Weights of a small transformer language model: 440M tokens.
Each number is 128 + 24 x the weight over its row's rms, rounded and kept within 0 to 255. Layers, rows and columns count from 0. Numbers have three digits each. The size before them is the row's rms in percent of the matrix's.

# k: layer 6 attention key, 896x576, rms 0.0752, rows 382-417, columns 384-447
# q: layer 6 attention query, 896x576, rms 0.0729, rows 383-418, columns 384-447
# v: layer 6 attention value, 896x576, rms 0.0854, rows 320-383, columns 384-447
# o: layer 6 attention output (transposed), 896x576, rms 0.0769, rows 320-383, columns 384-447
k382 118:107123112099120137123100124105140151106100139116120127093152122124120104076134145153154119151162162115146126110144146166144138127149138092133101153154154154065066127146135081151140172152137151
q383 107:154101127129177136115096132122102194147173146101105141111144154145126103166113115120114120159145138146115149101169147153126133128111144139160073162114135136159132152167122130116109158123132114
k383 114:122125100136130178144091167135097152127125187120134104146112102078187141160122122156101116163156128122108170100145131127115156108116121151114096137148137142165118129087131084151114113141119166
v320 107:152130133163088124140130090138144114161105127154114082140137127140087133121142148162109106075108138167055134131135132185112163098126129141093140157165150104076157130122168137151091105116104147
o320 097:119094117127120164130101138080119159150090156114115129127149149083106140122125150155152091117152165122161139097156143077099186098132127155143102093107143171122123102151095101141113099144144181
v321 111:134129174153109167133140107128187118138147110105158126123157093175099120152162114096149134176200114121164101129121088130130166159121112127125127187152162101126075126125094156131145174152114119
o321 103:143164112155164163146149111145067121134164070158111127142145132145117139140144160105155108078156146113134131123128158112097107139127119163142133154153167150166153062099097123125161105137103119
v322 119:151117141078105119120106129147105100143121134137121140090102113123137114125119084147155101089136115132116161128116114150117112128121110126156122109121131149179084096183160110127137120153085123
o322 106:142119120130126064168130116120111144119137103150178134139127165103149124140143087102144059108109167104131126136107124160128167109118137126145125110118146148116169088136077135131146088133155125
v323 111:108067126089123173121098117131159141142123115173120116134147162175083132105132144118126154117108079082119165119129159153132117123126095144156162120180164122117146135132126105107109128130126111
o323 100:108134136120138093140130104084171141099146106168159137143109091100113109107111155090126153165089110115132089122132140164116151129150077108138152139121106091158109150158157099135161098145111091
v324 111:103148112132140153115116146125122079139109135104118107105132174126119091074104109151122145134128139122125129063111116044105153152127149130146142161113102103182157131109133096124157102101091121
o324 105:123128118135125116114127095132159099103129136138138155110113102098115146139146163101142087125128127108128133155172061101107119158111137114109136103101138158067118155135136162128163100126138073
v325 112:143124104150138135131103125144142157108092156106106110176135117143118114132090124139123117142108130080118125146140160127146126130170127114108153120124127113135123086121147157132154114153126158
o325 102:148114094123139163116169110135118114070119147150137157151143100118156111115144122115125080156148118111124191120097092091129157130176119140101095135108135097137139101116174138128120130172102093
v326 111:124095128120092119104095120115174127120177130103124156141125147110134124087127133110079120140084124119138148114083128110117149130118110144145123107170080092132179142122136102126126150153118145
o326 106:132131125113125186135113155140131114164163112156152162143141148091125105103135104171135157144128108109137149126146125144114170150105140142111131121127138131162164160120150166133137089111156107
v327 116:106106143153132154106157120172138153122083142182129146122066125102116148142144166131114131157088179166093113135120142099115155105154124156101120120081144107090106142075150114105132133127132147
o327 107:130109142125123091140127142127188096122099141112159123123145127140158148122155130131144125130141076131141115101145087138141115176142140110148115097138110094093149137119115165123204139114143139
v328 111:143112125105167117129155136137112097131135127152102171133124120121162135098169136117085155089148087133091151133126144078123122137119105099147107133109144133137126169109132135087108090100113157
o328 103:129116166159100142128128077130139103150128129141115158128128114131149119135120133108153123178150129126119054124133108100108143140108098133109145164115102157115164120089133111120142121127162078
v329 112:121109141192123092138134104161068146119151131099109113105099145173134198164131087116094095124140116113151153122167119100120071102128144111135152127096175098112127108107118145149113155130114125
o329 102:104123131118113133148109127115134171132173158075148095179148094098133139145132166157129157154103145164170145123148117104183097143132075128097105140120125131125105156137139153107101131100155136
v330 113:146139096169141131131118101108118146137128151118145142092108134068106122126122075127186169088077128083163151146120070179150092078101128068106110144147123127127127125109149159141100089131146152
o330 105:090120066131144151168147126125125162167141152105117134166137138133076125124128152109147162162147135068108103130133117164087127123181097111151149129092140140145143125111130135096099141093115100
v331 111:151114116112129121121154143137149153092102164147110117100145132126122150125138106116140145122107118156169150177110099109176134129129122138151083150129135141095102169120081132129127110161150140
o331 098:141157152128141102117119137124126146158124133111121117135143139101079111135141145159144137108095143114175132135092129161122039118164123104119126113113134137068084140144129146145134090137117076
v332 108:117107103138108164148134148107141136118125137132163142144147137122127115101122164143136105114096130117162125158104103115141164094128084105135101142123153103131110119086131098108118097129128101
o332 100:147128127128127120164137128111089106108150132188081132139131099120110116144150147115097129146140112127139141167143115146118150100149117078087130094126092149114137148134084130110106097119098150
v333 111:115143084124130118116105137144152158111170160136147133128102138109114110122163142134145147114117143149160099101103157089108145133099156116152171161071135111112170203142159118115115108135118137
o333 102:163123139117139117155088148133164136133143148119107161130128130188130123115098127134101090123130105161109116135170151156137147144175124126157095129116177129140125143121100076102105117092143144
v334 115:113108160163118118132155086146135118128146133109151143122148182152155149076141133108118086116134147137146134144101123127153137106144107128116126177143110136136065099108072147118087090119077103
o334 106:116148173133138132093161110161170121151136114136086144110138179108107138059135103116131127120113108105155153119117128135104129156171092116158100142140145119138144121161158130164115165183165149
v335 118:148137108133108133149090101120148129094104122078117148104115137115130163143127109160119150160104110115141091118114096130178145140130118106074136118145104138113154117127126111116144186113108127
o335 104:136114111103132119124139112145130128127108104141139122138130127134177115103101144113128095112112134159108109140117098094123115157137139097148150136146097105125126182120140146124172097143123138
v336 109:139122114119124152136146169113088123149126143097166114116118126129148167142132162157117173165135162082126137103145114154131117101114137153145110132094112145126125114154168147114101055113128137
o336 103:089087142114124154139129160124118088095143141145127136170127112160117127136141140147138124108125083113110120150160123173092085172122161125107086109115150107111160142118120139122170147129141106
v337 115:156132131081172099150149131138122147126088126139135132103134101139131156125124143165163092138082168128160137107145109086118123128123141124136085090152137136098136160158164203115116148151127143
o337 104:140139158097152105095118101105130103145122131148103116088130129115120094120104113105079130137070127151134130122131132112150117143138144161083101092120115108146146116126119071067131152173175116
v338 111:141107136087089140070099110167146088120144131167107115174117129140116132183091142115108131084126165130152138131087068178137142107120108148106102091144091131111128151147108146114116069122131135
o338 102:134091184116154144152119202124158123161093103109141127162139167115159161115157103149129136095094127139097119080133149113134138166105154086178162141130086119122132144123135125086154064134129131
v339 115:154109120170103106121134122127120118099096144112140156167123161129183113105103143130118103182112126122081130087145101120052108123139138148114065108131138165109133132110139132133134162113133177
o339 104:125123162096190138114164101143150125092129144138130101129160151145158082132157114168095108114159114141165125126127138163129136097113183161119112166159103163136121119121104124152094146169177129
v340 108:115114099099105147135125161149128131095102165126149126125125102157198108129117093179159074151114099134112105115187130142164109116147140142145106167124119142134172123121104108142104165139128120
o340 098:124155183141118098105087153126147082133135093172158115129153148119121118103119113133123144123170130143105124157092137097127116111115139113119130090127165147124141090109118101142105164118081128
v341 120:169077160154126096124123129099106150129127146144094142139114125105120102119101136117131120128105146162121132151141123109122165115120124113146131159130170108134129104109084142137113181115124097
o341 105:120147104173110109105103109161104166112114115142080141098116132143095107106119142110115110163133140132140178121132112116126113136055107155090128124126162161149141144111127124127112122118161110
v342 106:133131101085137145125099116121095150116122177101112137081108147140151113145110131124118110157107104079128103139133163124090114138131067117116121139144123135121162084096089100138143119120141099
o342 101:140169115107101143116117075170115117153164143072138132085167116145145125126126094077148158152110135142134110104115115085124120114159111155110100100119117116128116113153168162104128085160131189
v343 115:111158111114119110130127164132117122116106147132110101134089144153116117115145136082143159128139108128135136104135137167162129108117114148089119149116110098134096146155144131118142101131143113
o343 106:148097165130089155134074109100149177103145112118120154125077101160149170105157136104090122151140141142116095127118145097136140145093176117092080144124167151142129098119116115131160073070092098
v344 117:079111134122133102137111138123130161181118109098100152125127134112148103102147109099130083121121154136124154059120128147126141174127061154153131157173159147092137061095114110146109132144123137
o344 106:137129130151128157077157134149151112178114134100136123138125128129105109108153126115132149145145135114131134133185099130109135149125148079106122119115123119080103136135133097117119157088140128
v345 111:097121129170138135090110151134150119146156147150153122122110147129149140112124080145122146133159172117115129152134186115088132156112151139113128080082091140159111134152104140124143143121131078
o345 102:086165158121153122117196160134148152144135124147100142134115101095110130143127153165128128165149123115152145128138119154141104126143145088101098126154095144121133100118132141142103152126154138
v346 112:165108096124126100093158106131184153166128132149117153136149073099092165100112128174171089140089179104124133132110136111088134188112150153128080147157126147147144152138145167114126131130170138
o346 103:081125125121148139169100137127135129125105121136097079134124118153080112140148113181127135094096121178105153114093149141133113091109127137139110143138138107130131125135186135136136141066130126
v347 118:129091108175167102147124143062137135111166161160133117099122132131112155130184157100098139126167190125122112170093115106136083112109068152129121161111130123141148127139117111163139131102148132
o347 106:125158127149154092135125134109117157103099134148099148092159128092141137152144126142136118129152110170122159072146126129135123123147161135149100138137090108122116122123134141128143118172124146
v348 111:195120115082153163091158127118135148094149123109142125141134091102111164173126144151165104110158113090142099127138107103135114131135146103105175131121090109139143159144117127146109160104156110
o348 102:145070124121135089099104151149131153085137124138150143091155078112121130117146179132115131137111091124124135142102150125117145125067144139119138165148148138115130130132187135127108192129129183
v349 107:117113160186138099147163107121149096139121150099139148116117122121142128132139183146131097140100158102122127111172122102143121154121128127104171121101121089141138111170121150099115102119106155
o349 100:131141114114111129148090147150122130110119127111114127102091146118140095148137113112143147114130093121093120113099111125153140133093132137120098114129125187139148117135133162164139118122142143
v350 112:113136102110128147111104101112136144153117084197121139138176109124117138073081143126139151120151176104131132104115115070138140119157124121104136127075110139155105104117129133188148175138138126
o350 104:130134147112162066100136134147096109094125123162108098121144156103109171108130086153152105139119118101139136098119148149114124107123047115115158138155181108160130131162137129114124133107183173
v351 108:121143120127121167135153145151101139176126129102094110109141093117090157178093116117126108119099130111110120101096121065136129111087098173118141125107168128127129176117152136082134092132155137
o351 099:124099059098114105094128117127162091165136115102102102146169108196120102096163143126138112141120114105117063137171152095132141130130108132122113138099131126139131143116073152099143170128124099
v352 118:149105140126151091169125129111139127120155140126122137121170127148160106140139121073088118129118168153130118170110125101103108131141118139081136122164105098120132084139125120129158132130099122
o352 105:151130155130165109086138117140122106150169109110134157124091138149108124124127126118146170109140071117119086108109118095111137092141110128129088127125127119162119106121096083162094109136132141
v353 110:117159139123114092123142126104132162122093099109134163126101166102158126144126115121138159118124064131132122129093152134121153138176128069133115162124094087129100156131142119182153154148119160
o353 104:105054120119074157120098119135140140099146148153126134069123139104134107138094147114093119124096148113145111131100161072112140128145099128118193128168156118133099120130152093158140104123157136
v354 110:113121123075146116115125085153128144118113125084155138134138117116109173142148116137066103138130161139098140136109147106132115118121151149085068135108106115115112128178112112075108121130113106
o354 102:107111114133103095125120133120110127121081116147169123147120124119069125127122123097093175173087111145125113134155137173117080127144123104119079131126112100069174154192109136158153132158108163
v355 109:140124107127143136156115130139089118109136090155163099060107138113130123106117113144143137120115097119092106101144171127145131127143145088138129116142106105159153108142119140063098121116144107
o355 105:132136114096131155103130096133101119093148127146103127094188095126150138110135101117115092143093165141144134151110141181109115077106150089127135135161089146119112103160128086144184124102171126
v356 113:129121149128141118129153135134092129114090155175125134125176116102141134092120121130149119134125165112151114172110128139130130166140149181102101103094157104101107104131140157094185080094137116
o356 104:116160107155134168114104114097122138102096131096111140092115116083112135047120085126133125136090157085103166090112128147139115159128138114126081104196084145142118134134097118140111100068098121
v357 108:137124171136151105116134132159142154186123147105090109124152118118096140143101168141111192138171144126105117105141111137132140119149113161114152155159114129154118166115126100145168142149110130
o357 100:118175063150121082143094117135146120155115111148125081086122085132129179142140132134107070138122125132132129126098152103121164134077152146121101094160129164105122195124110111158149105137134085
v358 112:134151126099149101117109146103111120105113159138110169130118120097138150137173131161178164110141174127125114118147137125145135120117140158141123080099111116133091152099111120141124107146124143
o358 102:131080182145159125111087141107111110126172117146069128129133139117136132111113147136120140120107071146164136131124135175171107123120091154139124136110100145145123132123099150108115086063095119
v359 113:141124135183126148141118154095138128094095101118083131139144093080084149163139123098138077129180123159093110052152140107161107135131127129152071111132101129137129147122130120120124121079164101
o359 104:112165102125067136103167122124103104124111096139096121120137144106175173124137159165143129158134119111152112179121093118157121131119144135109149102103137128118134132136057128111117161146100162
v360 110:114142103113122115125160132154110115088129103113088162138157135138107088162102142165133160048108136132125113140101087131126120103105110174143186143085131155132128090136102100175141131125097123
o360 101:113125117149127110137172131180151148142124106175088110098142128162140129096145152117123138132139179116109115155152111144117086120131143135125125183142184139106098122098105128123134110128136164
v361 112:116061180122150096133163093141131150141132115118127129122132179119106080114113163146136107122181146113129107127125161142118123068108156144148142155178122130167110130112121142175140175133123121
o361 102:098118087126171142131135132131146124139098185141120137134135121095132173118083126105123125123139094170138160124109102144150147117131152100104144107129110142149138168115120127121137130111124106
v362 109:122116141142161117130108101117154144147114115114174104113098119105128142086141093120124117174135118143161114097117141163118133126157153111179136156126149118110151163164125131107127121111129103
o362 103:135129142148153096136132141141093115150116123145156159125105139124152138136152087138107108136129148113129100105153133100147141090122144154123131183111098140100165129105120123101163077097156141
v363 115:127168106134097172122085148136154121106098135125136121117137144126134106109155110151165106133154096136145207152188126116128120120107112128110113136109121136100084141162156127164080085149083144
o363 105:129121183177151121152129130127141116151133126144136125150142120137161122148114119130131135162194144109111086148163133120158116173184133144150145126130084137192154092095122146148166166111081129
v364 117:104157131147154107146116102138075132184127109125151112198109082141157150116126159116117134079144108116135120128146088082125082119151127081124188103160130127111119178144119080153133102155087142
o364 104:152130119124138170136168125110108156131114059132136164119141078170146128144118120163101142140150145119118121155121135118166131119144113108096154122129129132155126108126158119148155144114121122
v365 105:115127132124123125106102081108124176120122174042128159100119154088142131141145125139164125137115126129100145141147142176162161155127135096124117096128120140116116134096096129101127112141102083
o365 099:110098147138090118144147111115136185153117105131125086146121114110115146108153129155098154109148127136070144128088140116129110090104138115148138128130151153154106146120122189186130079122134145
v366 109:122120173153134089082164134116128159068094129135138140132090100152134084128129097171145121113168149098088141158151140087075110086117097074111137082141123150100131097087118125117154119120138156
o366 102:133131132132107165111163139092150137133165135114161138138092136093133112145156135171146167095153127134139154111128102147132167148174133121143149168121128116139106120172106131165157156164152135
v367 109:167093093100128153109130145096130136139102132153155140110177138151141099157145113119124166169125116088128165134120130158104097171130089104088106110174153131126150121090110137105131122098156116
o367 103:184153109121077112150128141101166127136184116056162144132108174087138127129105119131152124135158143114119188105139098076112084121120094110122168093082162096141122159112174123092161116140111117
v368 108:099133159122108130138136126119184116122109134139108174120153107078157137137165141117127129113127124134123132131114173091103142120121092135140123155132158141147128155179128126087117148107128130
o368 100:133128114118149119172123109128142123166119152164162166090150141117073112111113146134132112076147090158122105171119098137128111101089105102101096120122113137151136127130104118130134128176116134
v369 109:091085113120118150103134135138087081132142154097155131091156125064121134093105123115147143117143129107151128122135102131139132099151114115085136149129116131130082123175111120159155162122103134
o369 101:136132079168117105103098122141117096141114143112158153125103112146114129166116097135129113154112118123155161157121166144104166170119141125108082161117117066118089099128091166176143067133097139
v370 112:119136113131130104141110127130136141158175135114139074161144126126141126082154160114146132105107099194132143130141106122129116107131176114138130081098140120096109097171124113143133116148120063
o370 105:092152119091163133139095106163112151109161150124127142170136102125109124143120104131076135141106157145065135138111157143088180145198148083120163123099175130131104168115116138122113110095121144
v371 115:147154146067135099095123121118099129145140122129078112138092093095144112113110167126102132127121111172127143130152145106124130135149160170151136105130093115141156116111118129126120108123129092
o371 104:141142180175165110134150143144106069112122119085131094130150101130152152200162132118100158150128133150159193150138111146145138122134159115106151190125118100159105104169125115143108109093080088
v372 109:107092119109141103149114086122173161132142126169143146097150138094115098116101143130121142143098141082139156093127100099179127142129096148137068140139096129133112137133127120109129122133076141
o372 099:108159132147141139129128125145159126069170151110128110158149105189136188111114121109115188158081123145132145122118106173120145111159103116121081097126121096095145156135106129145135135120126132
v373 104:136098131141124139141107134149103117106212103159178105144161138141123134116114123135176107098130075132102116125133138129095124067160101149138140143140184105073126101096140159154129115172113095
o373 096:189132125119109157154138148130112128171184174159174124146120142126126134109123115157073099131099097132120126148133134134108145142129164137092120146149090142107089159150108134144108158105111137
v374 104:105139111153133128125138132135125157137151135158088126127152138118094129106146158104121126126125092106113104129107166105084152119093152072139128130130147155104109119122120134147134091126149117
o374 098:143102148103173123124117145151124156104087122137094150081142133131174129161125167137117137129132146147129167104080095143114136134118131139103152142150122145098160105117116131098139075132125091
v375 115:114113153142133094134123129119161115152105142065113097098101097126133137115141110114097145154162146097096098139090126160071159147109143100151131116155136150147110110155123152138163148142103129
o375 106:086118102161108135140103103138137119087101126142150128170085141182093121155159146146148117138144151137151070125107102120057137118143129130146109123131102109145142189132102090117112171134112099
v376 107:150144131092139124102152177120106055124109147116153114134123130156112154118113099144141127116124123121173145132169142147118110143152119124148152133091064138122125068136113114089140122136175166
o376 103:131149100123142178104091152177159137093164110081101145127133131119162094113169174147131152107109150096109129106116113152149148100221108135129111165117108087113124118103141132163128120166162144
v377 110:111090132119117118130085145150123140124142128096146176152132103141138144121093109125106166119166160155146138138080138107102117124131116112127174081152114130114178125156136113086107094092132137
o377 100:135122140169135136163107146105103107139167101141115158132124135140134139125138161115137097127107082145132137147171150143137162119157093111114155171097120171148118090117152149118119070122121119
v378 111:128156149152106125136093154123134086126126132153109133130144134125166125149113143096120134113094134109140121101145101156097110138142115159158101148124092137116093124110119129086116131145119143
o378 102:111129165115124087091078152126132145183131130122158126160102167173131143128163128156114135110136167135130098129132128095140115112125122134129067065131129086115105099100150145113145108133122154
v379 108:086137131108120132133113129084105125107196117129161103151100098162141072140126193146097146131112149122120111117113197133104116123149139138122128135135116144131138135176154184106146180123143076
o379 101:156095116153147110149136121192118111116139166136165116143084138122127120121085111104145093130156134170138094080130098171127136116164124106125078133178126191132140125086151101116136150121129120
v380 112:099103162130169122119131130142107161168075158141165136172088120111088108105122163105089164157133115127132119155077160104148140132126115105228163108093142108111095150107169140177116160161079113
o380 102:089124082140097112123134123133119182126109159155132136101132141127152144071128116090109123111099151100140127142154122110113131133083150138182092116102145169111148100134125107125088088131127142
v381 113:104162100127082136132162149091098163157122176116147119129169131127142144144136099125122100120106140137139095163105131168155133142145145127101115107095135135157100147110142136075104122183161148
o381 101:128132099132188113143124098131127179142135102162140091157119122165128148086102113135147124049122134117123112108089088119173126107153112160147145112136115168102121127134147157117121108130153172
v382 114:193140115110150164147127153078114163160139171079118158137111132130140152120148136149129117164149142109138088122116148146187138112138120115133135117081132141145141120182085119116150149128112118
o382 104:124143093115135129133154165127132095118136154152138131093145078135099122128107130124141144165141118124129097135130097113153113127124125086141143121141122181146131121115126128101121141134153133
v383 112:143118102103133132090145175141116129078105149157075136150148127121084138117108145189067153091140140120161163099133113102109131112142165107064112111181155140124125141120139187098127138138140140
o383 105:135115135144095122162100169140153142084122133120106096130078161146155140139169108143109105124137081132147156114110120137122125135099165110166097103116142170146125116123102120146108139121132094
q384 067:103125109159147137144123126140137109119150138127151118080129151148104150157124099140124141096120145136097173136172150141124152149123154123112116146179108147130112157104110166130144180168142154
k384 062:139113125124124108107140154128159111135093137127085163186108124126156139137123162101085144074105139123111105150084136167128108107124155148121130071079164046127102106128134126138126135153101117
q385 063:092100112082096096119148121094124131080144133086107112139099109151110115119087095090094100202112117133129163112085171119093119100104149135157124114131135090158147101136111132139170115151141111
k385 063:108178151142099156108111098124112118143127121118112147096116145125121102112133114149134157111159144148106141132146091160128126127128146107138067126151180083103137136101160159142087136111134196
q386 066:110128099153120148098099115099125105100130138174101166124135109136140141156121145160144122105163153156118147140157167124097156147141103103162129157116104138119121131131141126110120093095129164
k386 061:123106169137138126120143160110160109091152127132096104126107143119114144108127137079107152081142094113108136108115091134127121128143149136062116132138116111146146086123151147139081145131149101
q387 064:132159096164122122129116153121146149140120160093126120090085145095131075094133098136143133108128111146106116133127128117189121172140100102161092160131100146138126116130153114189106132083147105
k387 063:129125146118153101093122126127129144157145118162136139092183136138128142120152108129158112128170123166167154097124119099111092092127155116108096150136144147154138116136087094117128157100134147
q388 064:174126092097196100161132119142158097148100125116157135099129090134118114143147111149159145173158132128142158132125114117148153111076133153121091154159153104121139158137165136145111107142134121
k388 062:126141153134079109126113089165081108130143129118100129147087135118070115123125171085139166087107171128137090100140099115141119177149157076091104136091157166127117130140145102160112136091172160
q389 068:116099116142126142138115097146141138152165166106132146113148109145104102140150103116124176125111136128100124135127090114114138097111131126138158086151155123141151124095129098093141143100136138
k389 061:087140134140150138117157128133136108108119090135173117172145108118145108165080157129133126112113149185115141159152134150145119168133085118124087106134190154090116166136124139098110106197133121
q390 067:125141123125087107121129094122195148126130128187138173119133129133129108115118123110131140128101126117087135121113143174163115146107108152126114108091123124148136147157161117151114125165137114
k390 064:121154143144150129150128124145125120122149093092143143091115122093072121103122123136184166113138131142107157174125087102142108161108142130174134121140108145150199151073122141114105146127157155
q391 071:126176166148114151113119120128150117105147138182099123191129137144151093063111164133132127089147098124086127154130123128106103147118142101107119091081095110146123143126142119135114129144146151
k391 064:143124135141123070147123108099117138129106119090152124099146145145120155156109116142137111167112143136154112097133145133129149147154133157188081159143135091098165097180107170101152072139150109
q392 068:107152144147165109154155106121156085140147154174153089164139110154168126118139093100100144109137101141122171146102128089153105130115149130106115090133143152131122143124138110120121113152114166
k392 062:165130139140084142090127153128095201161110096090128154157104105120088132151150108088131155164107132133109086120130116134116142117086101082105102152175167098125151130150124113150124154114100110
q393 070:133127161168169135133164118127126128173126161124160097139148092155113179137111093165130166119076138108121148137114132148124178163115126103116133127131142154125111148121148126135158116141123136
k393 069:141124167089129118129127156109083101147102100174112160174115163110171116128126151081116118170183128136128124100159140142159123126119096135120120142123084117143171115134106118129144132111146121
q394 073:130143166105089128140186147112135135137145116138144124135170110143156114168096130134095156135162082117134094122139125129123108135095124130107137139101088126142142110115148161109121114121134107
k394 067:146145065131150116115128116114126096098115127127143156149113139116114174133142073135137116099116174121107147101148157139130161110109170129103084112135121092132118103125138112094099130073105152
q395 067:107121120101126135154161124139096142084134144149095126091091118143127113123134113147156124105123097180116157162128132137137174121089090129130151151144138087134152113137134141174133074113130151
k395 068:140185124139095145088131103136140093117113101143130088173130187143092149172137132085105096123130108113129133107146098142131127154111109130114131115157112187137146120132140133131112181150123141
q396 076:143156100126121143139116140144113120148128141140110146138165100133093148136105103123106142100155133140129073160096110114158095149126145120130114138091119130131115098140147097110139151132124137
k396 070:100128184161127132123097134136136143107118082149118132129076173157172125131128135160148140099130163067141128120150121155119113113145126098120127089150135145124122113098132118139109137122088154
q397 072:112130137084114119105156148109135126080167107131133112079127099108105123130147161146101113136129151112136186135123140135167119159098126136099133145165135139153116141125147134126161135146120092
k397 065:158116072142144154169129092143134158127128129101141143171093140164127115128133155152149159124166112124134106129152119115130128144115074145146126106120092178137178128110115126050104151122127165
q398 075:093135155157137122099094124090117084129100145124145131113107089156136106139150150113152128151123142143147138074129129136112098079132094140152095134120154091138100168126094128115110102093145152
k398 068:092141136116091158138100120112134171192137115101086115123138084086137112104128110141129147158138114142103128153136126089124148142126130143156151163132139132135168137135171116134147110139158129
q399 072:126183098145092162155103121143136150122141148132120115142117121149108125124139158120102138103136131116149134137103109144126072131129142137143138126064127095098100107139108106131109152147120122
k399 067:165115175097142122102074133150128121156103106139117139142137139112148140112128083121116124087098155135119091094112131109136193119127121133148099118123132090129133119099154094162125120140111128
q400 078:172132126109131122143101114143138157115134098140135166123097109117125121154146112123098123180189132122134140136123141126123122120169142113126144079145122133120139124153080124121150124152149079
k400 071:144132174110139150090165122112140102124082137112135101092144137082109155108117137117113161164130115145093120098103103088163118131104110105120084142184152074087154150146119119098152119148167118
q401 084:101086099109168153142159127102165126148142119159126135097118152121170138167131094133090109131133109130128123117160149156125177153115121127104117118144107146150114108124141124162120099122120164
k401 082:162173156103160148171078135129125142124127113129151154103110160122145124093167173097172133141123128124137130139149133117126102164153134109109145099145126119123175113116120139063087133109102149
q402 083:162150145098134117119117102117106155126200109134146071165122125083114148132101128130149137142121125145122132115150103106151094158104136122117161127144154136091126111121132097139136141098147113
k402 072:118108128113102173151165151118169103137150140117136150155112152130134116159138109101100127130190093151126127141118095143110155090189108084129131088151107144152131112129146124058106154177130149
q403 075:144146204112063099135157124134135131142106107139138121094141144129159123116137147095136149143091125087117133133129105142107151117089110099148064089149135134132100141153135115133120087146116118
k403 074:151109086137120134140118113122126120123117132073164081129136123122123079134105135164147135079137103163112113112104112115134128147133152145115173113145118151118112122114132137160146132131121117
q404 081:138143116173158126150140091161101127139162129131128107129099123115088129133130146155121115130190157140156111155143123129169082119149132099110183167119139109167123157122141131103137149138160131
k404 083:137095147111111141087113135137145125090139109109127130142147176136116092144137143126137137108107104087093146163122123138137091150088147135115125114145120137118101131131126077133117123129126101
q405 089:137113170096143117118135102113121130150129124156122163100142157120113129182114135103090153153099093116126120156111130150159132127129096092148157104141119162091144138131157115091113145160127143
k405 079:106168113134151136160135127108138151132154147164145107083078109124133084126145144101141154130189168175109137163156109120089103158168112106174132107126107160161118106151107120080148160157121134
q406 088:105128116127101112119117120115111100086150135118144120150124129066110072082116163126115117136154123111112105137110094163168164109120151148124160136100111150149145104151124165129133152105168175
k406 086:130134169145119082092164128123174153120145111110125148123127121088131120187124143115126130129128085081109154111141157113129118089083133127113139131136138132160109139135137127166136124116148107
q407 079:115104126076152116133114120142127119114172159146118105120101160104129115134131099098113113168096131122117135078107115179148125106132166160126156156156144124072130156128156171116157132098118164
k407 087:107137133126116151107152148085136113127156156124141118135151121100120077105157124146112089131091124107150142171132144077115108153115114109125152133145126149187164148165124117119106119119119111
q408 100:116152128117133152129162124157086112111101153120133104106159178084124114143154116121119158158081155144093116187151135097151116104128137145190183115141076153107131126094162124139182166122125157
k408 083:112117097136133154142128140142160110094137135171119114116143141141111118153130095108119102107141091121116178145115132154101141108095122168176144133154112119143092181123150108128114143078111083
q409 098:138123158104122112151097154099151188132171157182142187106147074142151144146125093127114105111149119149130134139106122130145150125089136102102095113150138190122150110128102115128114128109126148
k409 097:100128165164150135092118132147103117174137116112104134123127080148152119144138109133114132129158148104139132149140120137140098103108094099160136160138149135165114122134138124152176143160155111
q410 103:163139144158066084143102147092113145154135149094116077152183092117131164104134161136206168114167116152162141193110148108122092118136123122127075121132090120111142114105136130114131110172167122
k410 119:129098159087108174073141115113114131144133148138148123085125112161158160123134188125107147123156154125139141104123179133119145107131069127138168137136115139147119106173137119148101123142156153
q411 104:110174123141141103122121141163097158140123103170103144117122144121144058106141105117114126145163110144127154135155106127153126126126160151080107130112120144138133122123112110115144158149130114
k411 096:167104101130131109118140116106130116101124157142132095134119183156153140090079143164135160107168202085138111148118144152130092087176162138137141145122108131048105128128104126117122136194154123
q412 129:178098153134148117146116133168170141142153128172135184150121120129144128110127125141158139144110153155105114093118110117141154146132121109133131126140128109164129152122145114124079152111118160
k412 136:143140126151164162083128157102079194134140143170103064138129147117144158095126154156104108146145120139144105123107162118121100120144116151113159171084089079124151149147099147141144140140125139
q413 128:081144116146113140155124078099150116104096103096172165093113133135119084157128133142066062149126158095127088159174180144130147116137126131155163115148145149135107114189131114111100124114136144
k413 125:108144132128162151157101117136126167169140114138102144102128113105116168125147176116095120153142154145088133111147077124152125165121122138133118060112115078142166103113169132125168146098135145
q414 143:120109103151136095130129154135115080103148133098106112130099139118147140085114149143153126097122119120115096092113168138172133163138137152110128113166151143140163128128164107116121134141144153
k414 137:172139108151135170142111095124110086156166162123101164128080124178143130096111082096125121134128126159214110091114178112106156099140131115136142118128114152167114137100135099141108135159139139
q415 134:086168118108113145147124136126125181112086115140173132153122142094095110118137146097117111128108139117125106111089133163124146129134172126146124133163131121136143201142130148124150122118107153
k415 135:140113148157116138129157122104122127139118122120110130107158189159130156109139126125110156110093137148126107122122098145099070130138133160088138101130122135160123130125113136107043107141131149
q416 133:102122125124113145171083123108129086118108123117121149116118122113131173160143118116144115138110164150122114133070123151086137140133131133132112117110146153110125182143148102121129154169112112
k416 132:103158144098137143151116153109171142124150156126135102124111107121088066088108113137132149120127136118094193129130116131106105143106120104159126087151139196100146129162157095099161111149125150
q417 136:143078128112146139075102149130128107138128096118085192157140106102125142128133128146155144126148108141123108129153110121084125131133097113131085124118126126119155145131128109133144157149116119
k417 133:131129148094136140098143156086095120130150115094105152128131133125124113127098117121122120113109087151116101106122109112155085140164098159111141154095137140158148121129140094131125157086098153
q418 144:138123106105147107118127105177099105154134091054142160126165149131137161123137127107071155139151099157091142153122175124096137126145147083168151117127105122125120123182129121162135084127106141